From a checkpoint of a small transformer trained on Wikipedia.
Size: 8 layers, width 896, 14 heads of 64, MLP 3584 squared ReLU, 164M parameters.
Architecture: rotary positions, no biases in attention or MLP.
Training: a variant of Adam for these matrices, 3676 steps.
Each number is 500 + 25 x the weight over its row's rms, rounded and kept within 0 to 999. Layers, rows and columns count from 0. Numbers have three digits each. The size before them is the row's rms in percent of the matrix's.

# layer 2 attention key, 896x896, rms 0.0221, rows 109-322, columns 448-511
087:515494513551454502496484483476487517482520516514470494484524466471492500478487536511541519532487577486470500518481488498521501494548495492521477450458539456517531530527500490471475475480478503
084:515502513509512464487469470511542566486526511502521486544462508537496454482544541522493487454547476471562486449500479531494472498496500501529484468504494462478455507495494513505502526484529461
085:512503556482463503550515495481467497488499510489494482438483485532512521509488495469519466500496548484479447524524496460460482474516498510521516535483475484482516482464492496508515474513472452
093:486513518474481489500507487510472494542498453457510488477489500516525541492518532495469526487505473509541530497494562492506536507528504489513492494481533515498487509497510463495501529534511471
087:476491498475515518466519509478495478483496489488522506493492480477490509509516505517512467475528470543481523530534518473527522506526470494507468534534477504501485470458466532512514495532505532
083:500499526535539525543493530471456529517481514504501489520523473500456496500503494518513505452488500474430509542553507454530486506518471528482501517490497509514499481490486485483487471514501503
087:512455486466476489490500493486466509492531437510496473479498485504489476539524504528516478438508460518474558526486500495517487437510500490515516518503569511486472527533527480523506493534522540
084:461469457505445529511521506487537482461468495495498512459483490506524475495514497506499481548481515521496498470518501445520524515486486486479538499532500523466507474486493500546496507493484476
088:419489490500492525508495470512492502522547476473488511520498471471506503537504525479471507481493525487539526472493472510486518500467478462522458466510525485526516524508468515490461517513557502
087:472510470510522521511485520498500484521524483509500498478495517482504494522530545499509504492488504475533506514504458491493492525445527500483458501527504516482544496525538529508488481496511506
085:513473491452513517485498502490521518540532532486549518464500503508490483494491493541510509463471493528512503477483471483516496492474536514475537503513495464489497468539463479501495488497539500
101:455494496500517498506524498526466457462534504471498518497508457479469530499520484476477494525505463501483525510484476471462526494506535488500470511490544470489515511461536515502535519495518499
083:504525525482470473477509523478521508535467510542511496484533479514504461546482484495544502504474499495531481461457475518517460491482521485466484522532474517489476493466506536510547484477479488
086:488503531508423482489501476482515452506514506469489542471522505491514532521513540487516527493505511542515541470499518510519511502516495533514542528503504476493470493491499507514555500510499510
092:540460523485489498505492481502522502453441527525488478507511491504476513521472489535529521521456511506503514493527502506507507458508541486524546492512499497503477496482485480504494466467477483
088:486454514474486505499486505526532479497517464493486483481470530477507517495458524509466513514497476537479511480499477509524528520499454517492490522521478514489509489552497475469492518511505492
086:499500495456513524531515467471457517502515472519531475499486482472482509535514513449479488540511482512497490537504472495532493517497493525540527475531505524500530507522545470496507480527520497
083:477497454512508527508525464508523472491536555511516483480516517499502530440511483519505518512490481466517543511475472533492514465500470502467508453550485542491478479501532503495482492503487541
080:502510487546498498478524503533472537530509469477507495505464495511505524551543497475490527510490537527485503519496468534430491514495454518506506537477454521515503475479545485507550526484487481
104:497487564529522506493434431482511540465547514509495444523516482520484546479462486533507492480494503490488477463501471490527468461535496447477526507479544500532536472534489490461515477501508488
108:493531510513527461481511475467485531527498506472494496466495551471474531492527539491482538479484503447524495520546478529493463505478485473524547475456451516491456553499544501481519488518507500
106:493461546476482464530533493511503506534532492486487460498506544505485482499544451495488511512543464438543485488505468483480511533490500463523527474496475511491439512508509504518533516521452489
108:472539493475464495500529504520464507552527506483497496508466492520524497521560483505504500545496468519503473541467511507489488485477491515526542498490458502530454484506474522489506529493482516
085:507502523479526502487457496472492493497454533565536509550518489431495479474530519484520516507494529504487492448528490488498445499510490499474490496521496468505570485519493477523497464491531494
107:481478493483504516419438463513478514522474476551491517519498546481486500494519531492518524501492531494495513505527514525505515488518494487512487510545490460479523519509542489479474468472528503
118:548498482519500477468454512481482531514459509523500518465458529481471499436520525473516499538479541485501490514454525522503527487566494480469510499519500483486497506480504499466492517523526501
089:560527489527495510452467457475513553469458471548491481508488557480465517499531516455547497490527509479559486529501536510498468498509514517500500487528480475519508500449519554496501513506524486
147:571496474505529517444471491460516557498479517536506510515474536485457472499541507486523500508515521475498486529484537537500493511509502506484488485509469481478530489511511516515489505489536522
087:533504500533493535508433453492462551511503545487534503512480494506459474533526506489540512511546491490539496492499503523458508517492496516499514481503467496533518541494523518494488539503491536
104:464476473484525544480509485437497525483512521501524468511543480474494522502531485437452535492506489500516522532493518507484517482479498518491491468543531506485465473522474481480509502478475432
111:535520518535492471478522525473517500463454523562508503518462462492480471490477531520559456539521471468476479494447529474503514528513527535473515530471521510500509543533491467553498509494513470
099:491464428512449503477487508492480536527480511467515506519484533501436511489493503457481487462550485463532522546473514475495534485516462502445488482507502489457509487502533495496498508532474506
101:504483507479488475497519426474484501523497512492497496509479530517510527481561515491484501513461527480471484491544490461484526485477504493538483498508508536507505517482486519509478536523551512
104:487505544515492534514553504518472518455509452489466500502497487487526484530465499516514510469512537551500533505493500485511510488554493468484460512461477446495546507541514549560529498532490485
104:501472532433508529490549481487516513424453519506518477468507486512519518478525497521517509521522497543513434488470489538462523534500545548431522524495503503489487474490496507446529487517487477
100:475481507514480476458518502453470466518495508494469469458518489464484503498545507488480486450523459504497504491515481514499513486500472484496539503501509520489481467520521542460523519519472481
099:488518493548502520485520506498497516479494519517478515509474548485515499500498504513510469528516479488515500535509516446470506494467516487545473480503523497492510503488517503460486494530515509
105:494518513511483507513491495483506531504527563522469501525519490522465519451491454499499492521487482494569480516539484468532495529480512493560489513498531554515508493488507475513515473470500495
102:497454551526493414486473509522504516528540499490476493526529512507492508527482467499484545527511518475480480531498477507490503481470481502497494507487454483545489506500484492433479494475527481
101:477494496520483516491526479480490507499506495482503527526495517537465538450477492445457543531513489528480515460512536448484565488462508476462468518532537464506526474434464502489523495551530548
105:518500488508460516516483478531502515495487490483514487513456523524507479469480527499465509535491499495513498478499535505505487458503523468484522467493497487515490537516501504510539481521547483
102:470472489566501528516507451496499471493512524515513521518512499496455529481473484515518527521449494498545518512501508458524508430566508490506487493552541502505470464509507525511464489530483505
095:486494489507524510498507514493498567513457485538463516507485514514497484494479473440525487493492490527461493498525500557507504490488520512457462482500511483501478500510484497497539504486440499
103:490528461507497525520518513487531519500499514481479528495521489491490409534543512525549533498523533478540501504499499486516470506502530477512467474499483479477508535513537456495495502501437495
102:506488523508490487502503501513486507483514560539503554470532488493495509479449522535527533526470501527446483509532490519438522524503488523517503540483508507536534503502506482483474534487547524
095:473521476513495515526462544490514504509535474497528507546516470498532478506554557446470507507500508482499516489463514475552524465493514567490466482497527477461476505481521485513487502489518459
101:499469492550477526490529519495507524506484495469525494520487471504520473528522484490497522500554519491482492507487505524483488494520475509481499488454479493544502494505518534524516501499530519
102:475529484503495481497559519504505478502503474521524484522473520503495549525479477485461488468498513502444493507477497478496505499490487508511484506514497462501517483495523466516530519539475514
100:501463414520521493515519436499488535495484499505456513493513494517519497501525489510497468505506475503449499495494513450495483490491474514489515491507523515531541479542462469500480504468525460
103:490551512468484539522468538533527506484507435510514515484533441486451458496449515506467501482556498504490596506488480507506500498485531456501471479483521523499485500506497405486501489511459505
106:495501524482470503506514466447500524514516527499501497496494483502477533475511521510475504464528468530508480482516515508513474517475499503469547473478503523534495506496534480471545561503506494
105:501514521513480525519530528468465507453503552502495493451486454468515521460495492469492475480571470496509537447487492522530440463482505533508491524495468478551496503488447490542532472524494508
106:518479466501482468521508530522489503512512515524489505507558458520500497529495511501490468460489472497452514466480479444492464505479475489522510497504506465509545515492500499543512457504498487
102:488501514451499498478495455499525501470506476451484482502518552550486541480541511476506526539471507513510462500508552522496458496464498493453463479456486512501520518425511536498482484509478480
102:523517508530482485500494528486479489509505477473498520512481465526515516488506545508486472490596500427503540485523529504557514531481518498518463475456506519503465537527481524472525516496490528
099:505500510523513539524499509506475505464507472478540493518511469495512517521490509551475499509512515532493494452443494494498509476553495487503495494523521507522488508476502518490490492517487531
104:509530514494474471540507500541496483495525452488552475509505535523519490467528512496492471478507516559466496502538527535526523483522501492521516526515479493531499524496511522503506463512486453
101:514490531467479500509470494524501471454477503478527463478486477479519523477507502470508468485457512501538504490494519500524470518484522497524509493516537518497480455514528496512497493457504455
099:529502516517512472515564484489535476494507456500530470496526527480467503510528514548507506477499499487470474482491530522475516508527507518487492515450499517490509532497517507487500498519483457
093:486508533519516470491503496524485470500492490521486548477491525494499478464517507494509479492528486477488480538477492510499498513491538542517529490527536518517513518475517459510530471491495492
100:467519493511508477542481552498516528459444482506477506477483521507499516476528509504487525497456529541531482466526507499506465484508481500483488490475521468495476448498475452514495476494495473
109:535525536511513511491510505506474538485533495485519491538475510511489513512501513522518504510526535521488471547490515475474516505529499516501486502520502529512559490561526503469494450516500491
102:506503501531500489546520504500501534509505506482549530479480524511493477508490483534531525459560479461451477505494486545472482501476488566473491531429501508456515536504550506507518461461513497
105:492462476482479488504507504548485501500516457492489454509516527483478517531497500497508507486508497470519512508508507500499523428463515501492464471503478485459523505503509487505521486480493506
108:520495526492507482492458518483482521543469511522523509481490515525535528474514512469513522534484486506487503509508506452501555515461535466484490488546522500507455502545469479534497526485534534
095:464466497504481454470504527514493505529515487503484524492456486558478520500492485440475545525558471504488472532524458492480550483466503469456504469460426520507490465482470500498506501488517537
095:506497475538512516521506493517507539481520491474513509470528502514512461511479511514514532507508531478530529468501535514494480437494493490495478497549514486486457497460492521488495493490450492
105:471530501500457540552493534483473535517483493458502536518512501507425539472468483499449520523527499445506526543510537448508540491496501468497478507471528514466528509426492472505520477517513482
101:492506488491464517499470479477502461504471512513499502534481495478510498486503498527492429508466483538522450527464490472501509485501467453501522481520483488488516483518501537491487549533506538
105:454521507509493452468502498511473508524533501470534477501489477521526557501506477531508498502508468493480468473503512507477465458478511492521448528513470490520479499497528474495492494497502527
103:477491542496487454505543512469507466469539490493488479518501506483480465511507531489502504474508501465490480498489478499510569481476465503566449515514494479475478529504504489502497489493512496
098:516520453500478507484497540477480536531517487503501507500492519481442454519515515456493511504549467497541481456474506493545492455478533490513508497462509498504514486480548461521514516489505514
096:506511500506450506481508509436511495467504493496521493509483495507490510518507464494489457499514482500464490498491502466509527467467504506502477525500534504493513462503514508519480509522513533
101:483491455523489486486551478535500494527522541463469505494473512528498512491573444462485471472499495539487471527486534480468481444492491485476487471497503477487496521532486493502506517507470496
092:529497519490502510511517505521525487508519487543480524501483478489491488507482480495492487464471488504522487492562534507469487506497485464516487510530523484542492517501498467477485530468513474
101:487519498474494508485480496524511482551522497493526505560495526502510482482471490531480486578489495515452498549468483492553518489489495481474523437488466486444553546486496527511484525461503506
106:514472484531518492498466522485454515485459524491518490511543484533486543510504490528471524495472503512481526462526546455502494496502510523532465551497515530490510460469503507524495496452493522
105:475474476526491461521497465504490511515503503503487473482469496483488510467466512508531474504524487505479474483528452488493466489511537541519495482473473480491518516501499478533498467506506493
102:534477495480504526506497478494487508502510523507508496517506482511507532510511501485516485509462541483481488526530501509498516514493489494492517517462512492521521489490436459454501556474488482
093:501511456510490505506477526507509476492480496494517476499469485518475457490508475458480483502546468554462531546515470517496508523477488494491492513477501518456555530474536540478510530536515516
105:511496524480531488475531533533519498429517483550518494560510514492577525490516469557526478511499505520478498507526466494507519516495527488509489551515508497481509548490484528506482516518501527
104:505477466495509524441486515515508508500492523408517513550538514480460514461504458519451508496448514475499457504482507540512513494510497491527482509459530522491531506462486451499493506532476510
104:533481498521498513532488473532476505499475503496509507448436483495472481516491508529523498485500509448505488491531564541463535491533490475487496530487468525511515518498503499473535487506491496
079:511479503486498519498493537500428518489521532487480473512507494519486563500512479461499518496445486498505513510548492485518523497499485501495460516504490513538491498438513484546496497514454496
092:499473497555505505491537432521500513507489518497497469538503495469497549504490479531497500475514556485521503448494508496498503518525496514476468513519488471523513489504485509456452519486536487
100:520493502466461510534501496469509490518504479455493504489461487499509489473510506462491488527497476476494493538478470523483544510457510471489502500508462502520523518505526548505460506488472479
095:512485525506500477548503586506494517508496519508461541516500557546486495534509522466484488508499483487522466513509488469530511475436472472518475519474535534535496526487479471512514524495481519
097:500477524516505499449541467483498480540470523470517485455497510499451483452523517523512489496487475444483517546522516503452484489458501493467507478493488466559486483518511501536493513488499436
103:507488459514472506544549464495497512484535476496454517532530502509533489536492528494496491488515508454530488505517491501494512504483510521491495473491474531515493487482538517494521497486448444
085:518490513496489546449475496502492492521507538505514491541494506477462496472487522440530520470526487493500548527514532478463459424461481517483511476505542492456519471532539513517464461512499508
090:431508505478512466519512496522488495484556477465460501541512498521522525518504456490463495528496484495483490515540468498504503480486506528490489485461502525519504499492518508480521483505472482
159:444518492501511471565540495532499443500550449459462500499523494541529518531506488475431483485483499521496530500532479476510526524494502496502476525443506516504484506496512496509508490528498485
079:501522525524517473491556480502534489509502531506470463470496483491537477500492520496470472516476536485547510525450465501507468491510483526471491470457512483508470514505509505501544489471497424
121:486534497502436501484527459512520508496497510527487504437482528532508467481522483499543494475506499473508500503508506512414492501469490526463527458471484527542503500473473509476513453434482513
113:519517508506507512528497492442511484472510481541501487496509519482533495498501524501536526482490520486502512530510488503513505506508482510505469513490485520496467478511505507519506519497504506
102:493474503526504503537458554491415460474504509517546471515524506506466515492479470541489498447518465532512465517513488529483507489493519458511486483555488508503448468518471514534525546521471488
100:470517513507509524514473516482468490524497476464525505515511476545469493530471520521490536541542466470473492472538487533508510497535476495531500475515487501500480531476541511527520484508490522
104:494509529524512454490486512512471478490482483486468499467498515450512458551488506483495489511530485524502484490489472489479482509479520521561496518489521518506477509554530514507506498542464503
112:523512470512519557490495444510511464523491502533467509523519471502476492491491514502496512470476443503502510518440531482512533509443509512503504513522502507465487540459498487507496508489501521
098:451528452504530458487506458485472490494532485478535442501475486459492513488525455476459492506499497468505504532508497535498492512513518536521467531496489479512502501514526554521519526526498485
103:494500535452458468511489525471497551523496503515454511550480484504518486471520515504549494524534485482460526487504478514518482529489507469519530497497506489465554486542512487511470499496504532
107:517515465542531519529480472480518531537477508488461529471495511467530510535501479500491547524513465495498487529539510458514494462492455514478519512504469505529513503509499458494553464489491480
111:531477486497500513472490496465447490472487556513505518509482511469512539511484476482525495483427518481540479546473477537552496459509525520428492500518504500516541485481511475448506494525507513
113:548529508501483537474496498485481491483461502531545494517489518507502495510485505527526490527495497492492462482504497505541542473532481505499541516545515495482494494495491484513484484484523544
086:474498465475479484476542466486497498501494502514519419463479499529495501534503511521497456505488490497539523465546492509511518490518480500482498531495535515495489489477454487453480490437506441
110:477508496501450545502492494500522459522529529514492472494509517510477475461516464484502491522495510550475545512459499493515519501460495504467542506459470473493482514532473533491510523478490470
114:494499516519510518484525490482518516519538496482477503508508482486524490502506507485483471482496483474524558445462510509498493475479522479492493507475508490496513527505522499493530437512461464
104:481508478508486501457523472487528504489526477454501501508525521460488505497544484464430515515511526471512540510490493467521523511463474507493486522496495494464539491536497496514501475505486502
107:475501488510500409513476536542479492504495535503525525478510534488462502529514486519492507492528507475501552486540422522492500552510489534454530513489491547467443466497490512527495476468526494
106:499512540519524493498499507478501553500520482523482529511526510489515512526460462477495512491487448523518508523532520472477482560498510535442533493489480511482498468439490515505471521495520476
102:484494435510535522503487467520489539497523509504503512509461537479490504521505528459500523456499529525509504499590528514499478516509498547511473531522503529499488488455448487443504493517532513
107:528500496480484492521519513493493482499518525502496529492472455501505494483510524515500474507456510496567506504486495465464510504513509461490471502527511467538524486507554508477509568528481506
103:553552454547549468513462515463491477484452460499504489486483511514507486501485481509482515491503520482517460497510497476471494484475476501470483468493512508506466494473487495507499490459472471
110:520466490495496550501562501483524509508525492446488503505489513483517496443545514520482520504497511476536479559493514484487509490449484516483525521488507490527525465518533461527474509485476463
097:571521479496526511463471519498544500504459519481467464479492515509496515515476506505528507502460519470485466498490537534489536519508464498506513483534488446515543500473474487494471489549539558
107:506522475515512523505450483497502507500491519509478485487514473476489481506514544524494491482518503501495530476537516517513486513488472514505488512540531487518527517517540462494465515521448483
097:533433488473484487490491506498524485493547488469493493513509471536492460504516522517479459503470451507482539535488493521504524483468469533477513492500503533477549482509524515542474486546479484
102:498530544463486450493481472450486482472508512513450482504522496470490508479508498492559537536482549536487471498510481480477474516464544510485512559504523515513461485508504543522502506528497514
108:496519466487500562528476538471484482517508531488484517502560474536496524491430544539507478506445505557504494494488550483460536479494489481541488509538481445515522538484474515531519503501507532
104:488481536522492518507530493501522489475489518543495500552536481494509501513517510491469466490471455514439500436515497499492501492511536482560500490477486486459468459510510488506490502492502485
094:525500480513474483498498481518493528518469524525476532469485486490528514466492473507484486504475539484514488482478506448458479482472473493482491486474462472502453482507515466495500480487494490
116:489500550524480528485484508504514449513525505508454484519542484481464522484465466524466477480454532575450516500533449474517482503508545495542500481467526450463476482515478499519509487514525483
087:490496507515489508479533496472501464490491492524477456483511506482501516495460522489485481511470519495508492510481521439549518487489495510473505494512521465505495485524448558497477505502470431
093:463498521488508477479484539519494466491496466486530480501545533492462494517462489438518464524522495485481539534471502506467500523488530504533494506515506516505456436511509506553490555503496499
106:501514514461487496485467493502505514545512502484542518456502494485506505526484510461522521491516521496532517473465536478516515523501435544500491454545462495498499535473485545468530486491544545
112:528507463521509522464529461457522475520496498498485503485505526524483521453527492489509504532464535470549494523489494499490506466447538525442541502454521533504503474451484481468505488522451472
109:513558548492477557487526523525525493515480504515563500511493512504522480521476508491453504464447501523509541485522503490520504517516496531509534493507527448485490479511467503494492467465496490
095:526500478493510497500483487483504473496555536520505483526490519490539484504503497521504508507514482492499541553490515552448510521485523499476479547466497508467498483541503478546465496486504506
106:523522509441500562492481502499513523495450459480488517532532491509494512552473524513523481501511485559479522525511473537488485460492509523541533515490511548487519487541463471530447486492502491
116:522510517526513515468467499519478532481475512494529482514515537485505508508515517575543478492494492562494441475487521474538517485575495481528526506519528472463540491482453521489486497523486496
106:511474492471535518516518550499512480504522519519611520482489484512508553495498530530486495519438536492520513512559492502510506477527485496473473486512483522447495480531513513492508529505501506
108:514515481496501520466538488515463506503508528492502463535511481453539511501491519543445466483431539518506515525460462474509498441533512514524535509496505531520513517514502460477516521492516463
104:504522479519536503498534481488485493512529516509512521466472484481479492537501516518501529492459496467506490516543440513496540478525490496564502503517503487571502496519502527505506519501529499
110:500447526525511515454492498501507560516510458478515529515534500476512497477536518519455466503475491499472499462486493468504560496475499544509479525507524499521489499523496518477465532506523469
107:523472488464506542490474507505476504493470518527497498500521560481513519521505505539538533520462451526472503496501547532536485500535500542515520491491497532501524496507463459527468472490496549
098:482461522529472507481497513523514513494485459482490534538527494489462554444514505497453482526557503461441477523517501506489483526465493482494543547464503532485516495504534470516476524510493477
101:446522506548489436480478492478494486519512487487516505466500547530488535448521489476453484488521518525483488540444491416479544507473545475478515485473456510513460504478473506489507486497506483
112:549487461510504519499453558496485520541453495517477542539490478496543499485492529504472527533489486528487478516512512518479480484532536479476504495511508486522510472518484491508527546513508508
106:537511532497483511481511517495498504477488499490511516507482498471518498490492494522474519497500474461490518532462506457471531494484497509485482518498507481510499472476527488484527492539497484
114:516539512503484473517508498491486516525493492512499516493486559532530512510516484465536546498467508474538505546527551530524514518447441499450464555512489494513502500469543482475543507482481541
096:535497507510476517533485497504445515540511477503493514530473505529515496484499486512496544546489480498511448534511464530468541513442508458490476509509486507515511525484466509481519505502493539
102:504485528490500528482501509485474479467499496497516592536479490506531461521464525519499491491485512511536523478470507478523460494531482507509493483508534477507467473504488502473506511487516514
111:533501470491508500499484490487490521517525477490508505495474470487488473522525479495489531482493468507488516474510528527520483500479530530493439525538529509501480524500517508539479537524509537
118:494496489549494454491529520489501492528513480500422477477524518495505473472476504463480516484448513475499520516504472482479486454461497502496522512471558491499505499493520496541497472515429423
105:520507459486487493441468480486503538520477510523489566508512526482508511496504506521513497515490525455506487532467565498497462509495488468461503482532494487484514470560539482502497493496496487
103:501523498510485468513512496473507501471511548504530503457535511485517537467466468514521487491470485493522536471500501500472510539497504482503536500500519533516435511503504487537495480497463481
104:489464509497468536521558486484493527480514486500452483495500465501512513498498487521466489531506477559482534455511526487491469514486518473477516540462512521490518479498519536509502494496510463
137:444487498484498496516511529521501478513515493482469508487469481548502509487530499431490514494510485496476506535464496495476514530499474477524476490449491524504519521479535475526522509524522490
083:507477479501479535560488502475488449484538467510521512510481502465525513505512530504501483452539506484500489517510549528500522510569545517504510486521540483504518494461464488513503507517530486
117:551500520540506500481517485456511527498476529571476496506509516480489507489490509509514468515480519498500534493518534504534493514499501508487463518524485485475489497523466495508478496447541462
153:433496528463483509539504499529495485527547499466451489513496467533514514497489492493450525504494492493460508514471470520491496501494487474514506499461522518463521516493546526520534509523476531
188:575511492499504521436474476472529514498460512581522503499511538476498499494499527515529490509482497503529505493505508513529501473495505508495484498539501453495509497519463505481480489470515503
079:543488467504513541470458494494468541527483517490507507477481491464543483452470467520528483495504498458511507469466496534505512479493494481510502494520489465480521479527500478531501495476521540
138:400513514491500481548525520546513469484549517471491462502511441529490507509509490485455527484502525523489508493488495513487492498497497485499504516472503529524483527476537512511512494499497534
080:483473455502482458498514511497507446542508498484488467502521495535515500523505492537428466492484485514502503481507476469513518480525424483468525513505554542464522539462504505468523458528510478
171:429500502505492491566525501548472499516540477420495494520515474527511509490488503501454494497549493498486508510472488477498474505512493490521496488464513555508502504499500471502515514531489525
078:441506511490477478472512516553498487517528492490497485525550487526504511477492480500460519519484518511500501503535475531516492532525478475474506498492509507469503506473526539486510495483520424
090:518537473471512536504486499520517493534505521453488532520500505503480507498438498517486449507470526534507512501510474489520500505475510468542439513484522514483506549494511502490448482483487485
092:458492493498494521523535488553496459542485519461511493491450492441507484493479510492516506527503450466492511521520487475491532543463563525486512466493459492518510481470498482471510503489502516
094:484525458516505515514485525509462490498524462524518463505515534497490480512475513467485536506513487513544504487514467485508455511457565524528458537488540503524482533475489474492497514534500487
097:484486539513501503492475507475488531482462470509505512493509500506527504507514517506474425496513485531477530478510521474530521504499486487494497541492532459456546512482505537442494501558497506
090:491452536503562515513532496458490502536545561509523503480473510547472496484503525516495481473510532521476466523529480552512513526512471491515487529505506452493507522485508472537476492531535505
095:485533527506487466547503433494515459502460450485498493558522502478510489513508493506494502471528486497503556510510461445454550488485514484486538497509513525504505518476512467469518540538493487
087:479508486475499511471495505468536490523481513496462467510492474506484487496481496522516505557455469513480503514498517497509501477533510488505519480513515486494498473548499492499477475474533512
090:516533544509456486540502545497489524523500468523505507549528495479476470503515488509522495475489479497512519449484526503522477500493529516505500506531498499546517508505478522493523482506499489
091:467488522520522490491488536472495514448469492522488430496499509492519532479509524519528492514473517502501517528553493489541535488480471508533489535494497514486503516463481488483475497553500473
082:501509485544467479519542503532496490505509472507525503512511519477488529514492511446527496495514488489523542516484496528508485523453501541538486512495504487525501481540498508476514492483502508
093:493500486537488457481443463536547506527485512479503507516537513512534497496494527491465507506494506483473469517509518493468499513489477445495506526507503510542514500544495546491507506493520466
092:481518493563495495487466555499513526479530502492470446560506517536512510474559473494469487487503505465505534524551531506470456520513527513515493528483442498478444500479505486488517529497502517
090:480515500512539498492486503524497495483507484515474486503490545517498468506470514504515470485558523509496475495545478555435535483526505459503492504487539516446522509498495499493504524513505476
096:516514536481489506519489498561499497474516436491540450514500510448578489489507491444484490524491467512577519429529500465476529494550481493519498515485542547482451507515497498479467518469547493
092:511514489523471476483530481536473557500473492489539484500442484476521455493508530500478484519486506514512475512465467473507497463545493566523498549497552551532463496506511458482512525507496500
091:485532495505478504498483472490480469496500496545483484498504500536523523510513503487495500509506541502522524515552478508511515513511519514560475493538461496446511487493460502483465475489501558
088:462554482522520526519510526517485522497518498520514505486502441523442509489464488449532528548497510502492556484489512550482487498540541501518501542474534523529501465531524469517489523471496513
097:534489542505542500502553461454500532535484473505499487491449505483520520517505476526503530551503537494466513525489467487505510516479529498520528533548484496477507538499520506509493509495520506
092:540491466508514510479511489491532507478508492513474545519510499523502492502500527498500481540512513497552494531472480474495535502446492508500484507517511528504491484490464498520516540457484522
094:525483465498462507445476479515524512493505494506517515482499483519531457524496491506478454429458508517505504485506507494533493520526493477506534510475412476515493506524477472499496486464497511
087:551495465532510487527486469485532527505472486491515527486475488518475503522545488487506512493487501490521527497452502522533507530556498478503571472462494527508513498533508499533506520474496505
095:510452510491485536489491528499521494508497515529452503513486482542531487486485515523479455527511500530474509502557461494484499476518525470522494501511477494467456522530489489474528485531516520
092:502451501506519504498514501477479494511489527540496511457500506499572507482511522471507486541510501523550492467471538540496490548492518516503472521455465528487481473468487528517520490485546506
092:509490547501521525491490499460534513480505456515512509540523520511511479527514510527519481539479505516481526513501530489510541486516464527523492490506487464493517500530510460514502491474502491
094:496542512506486486494461485512511516499513526445573506497493476515512525476509540500504471520505572526526504482535526496491521480514466480533479512560518486494525486503485465515519472537543461
093:503502529519496452488426504526503495542486523507486526493487528506503518486503512511530509538530520537539524486467504493470521517461499527520458498538505479485513490528500493509506528480498444
086:527518492498540521518520467475506507492538482496541495529495521476503517544490513499475542465477501496525549488520511509537560544581538501447506542498477484468479530481509534469491525511521463
094:490533497456526497492487571508481465498475487516505462503480518548495511527530470495505540535540507474523515520552534528476491473499501517497481491506482510507505458473535461501494530565559489
092:483532541510497473516498533507553513472521481452466467513493488531457499497495495516474508518497513484498496502464453532469473465469487507547446527523501500479505533482493465498515488500491516
088:530505463526495459477517498470477480529505479499522517459495492491532508547513462468473481469496531528473532500495560463504517519532513510549510452479521494515485513528549493509472512496464478
093:513478499517533502506496484520505523502484466492476518519531503495495509486562510474482505528492527497466491560497476460471529482531530482519472535515567460518528496489521491464480510520500484
093:511481496521479499496497521477489510525494503515455495563525488504505504515494505464506518498529528458542514478511485520493487525529450528493518505531536494497502457467507514492495484480576494
091:513493504508481489498493500482501516477508527471490538484481478508501527505513486481518524509532455483489506498463511538517527472471509537493492506494535541492586497493506466495467482483467472
089:505504553514578506484492482469529496483501502534518478483462508478501512503493510507539491487520464509486512474489499534491522457485513467471500497475486463515469490476456519473498509511528490
088:515522455476479509510489471503503497489475512505541488486514519556524500461515503537523473468476514536498479535571528493503442542518482539533505482482502478497476494537493494501470492509485493
091:516485470487488488525483493473492478481509469525499509512474507476478505541547482475494448492570553491515477510516522548514493498497565516491487470504472533500518525486539467492520496518498534
095:481490466444496494483489454523523493485504514479507487455522518476517504476502481504515449454543486515485532469499515524500547536491505479526520460483456499439514463497523470494523530478534468
092:492517518505481502491515538491493468511496519477447522484531479524484495552511453477490494509490477514520483528513487515488480502479510485446515497514488517473482520538471492496486503500501500
089:505511502492461527489528460512497454472552551540473514505540536520471512478499485505494495457526504542484484512512515447489478533467506494485493488528490510459484489551513509500482497496489511
091:513534525511542524513502515517507487513514477508522508471513492481514490468540456518497512542515478486520537524490481541543508518429495553505480494483560509536535520510544509475503519541506466
089:495521521514500493475500478476512461521528510506426502531511511491489491481520483527515475506499476475487504524486482432519456507490478497486512528533504523491500498522506514480501482536524492
090:490465480544491492496560466474479472531549515542496501549510522530544529471504477463498507478530467493521521505472507486467529503448540479488499500497471506494489453533509552499512497494504511
086:510513499477502453509504542525514487502496459519505510501481490566549487448592515509520478494540469441514508512511445469512546506528553530519446527505548553470476514491462486520505509464503478
091:494496474483464515522543507505448475470519479510496532501474477507529522484472488471509438489457460494542540510527514471502473524492502458539491509495500487483543496507495479475483517510505474
088:447507509481512504503478470484483541526520496491540522507493491526527563522503474517448454515464508561505535500539505521531488534518534475534481517469487534453514460499507534523440450529501516
097:530499530491525460536545494452455470474505472506488506461521521546474524498520486545518524515511485504530482509497493508509512490499534535506479529484528490503530524514492494451485512530475500
091:490496486508510549533510554493509508537492481495484537484497500508513488516494507482499525474530500521522512461498499481462536526470496503546445497477488479494544541499518518502511498493489506
096:501498514465482497516496516508519557529468485510510552513503471480514459502469495500479464476528553531500512453490481480477467448494535481491510529491466514536497480472495539467563499485492493
095:534517509510499496508465471458515481519461500499452543501494522448476506491505460517496489485459491496472476480458513513542528507482568511541516507518495448514485547498515499518461484515471501
089:502498480537537452535458524517500466492482504503485511529524509494483472500503527512495540486465549495446465509521476504499498559532504481526508525479519489522542500492472522471468535475486517
091:498492557517494511487485504481484494459486483499478508526515495461497512477519474514488532526464495554479480465486510469490513478454539478494466475455528472494502565495520479482493501493490446
090:512495558481548541481527504507501490498501490515479500490493499561491540522455492466485497449466498522512516479504500521510533499492508500495495504530499486478494481542493516503520516535483522
093:483515458537514498467466517505531483492499488489514529510507536500460506464543490490453471468503542473518509547507461530506488536505496508481492480495480510491499516491518529430467510507479475
092:481530513536522527491448461515492486476472510481479459509510534520507533489525518509507486517508506501497499523520505505503473551495447473498482503509511490482479464494531476516499534493542502
087:480520504535501571496484486517494470455527509518468522475496528475549534531521476552491507546503487511485494513482493523522505501498508531517465521515524476485525485476456477486491530523502536
094:468471489535518502469498459469516492494507485533509472528504481523474486503470506550484512522483500530491486486533519513581470437525477524520511491509483477475511439513490502491484474507473497
112:465480490439479474544592537521490547549504503449488489474504441504499498487465493420489514506538492459542487491475520484481500530505523503529549479472475524517484535484539540522504497462480469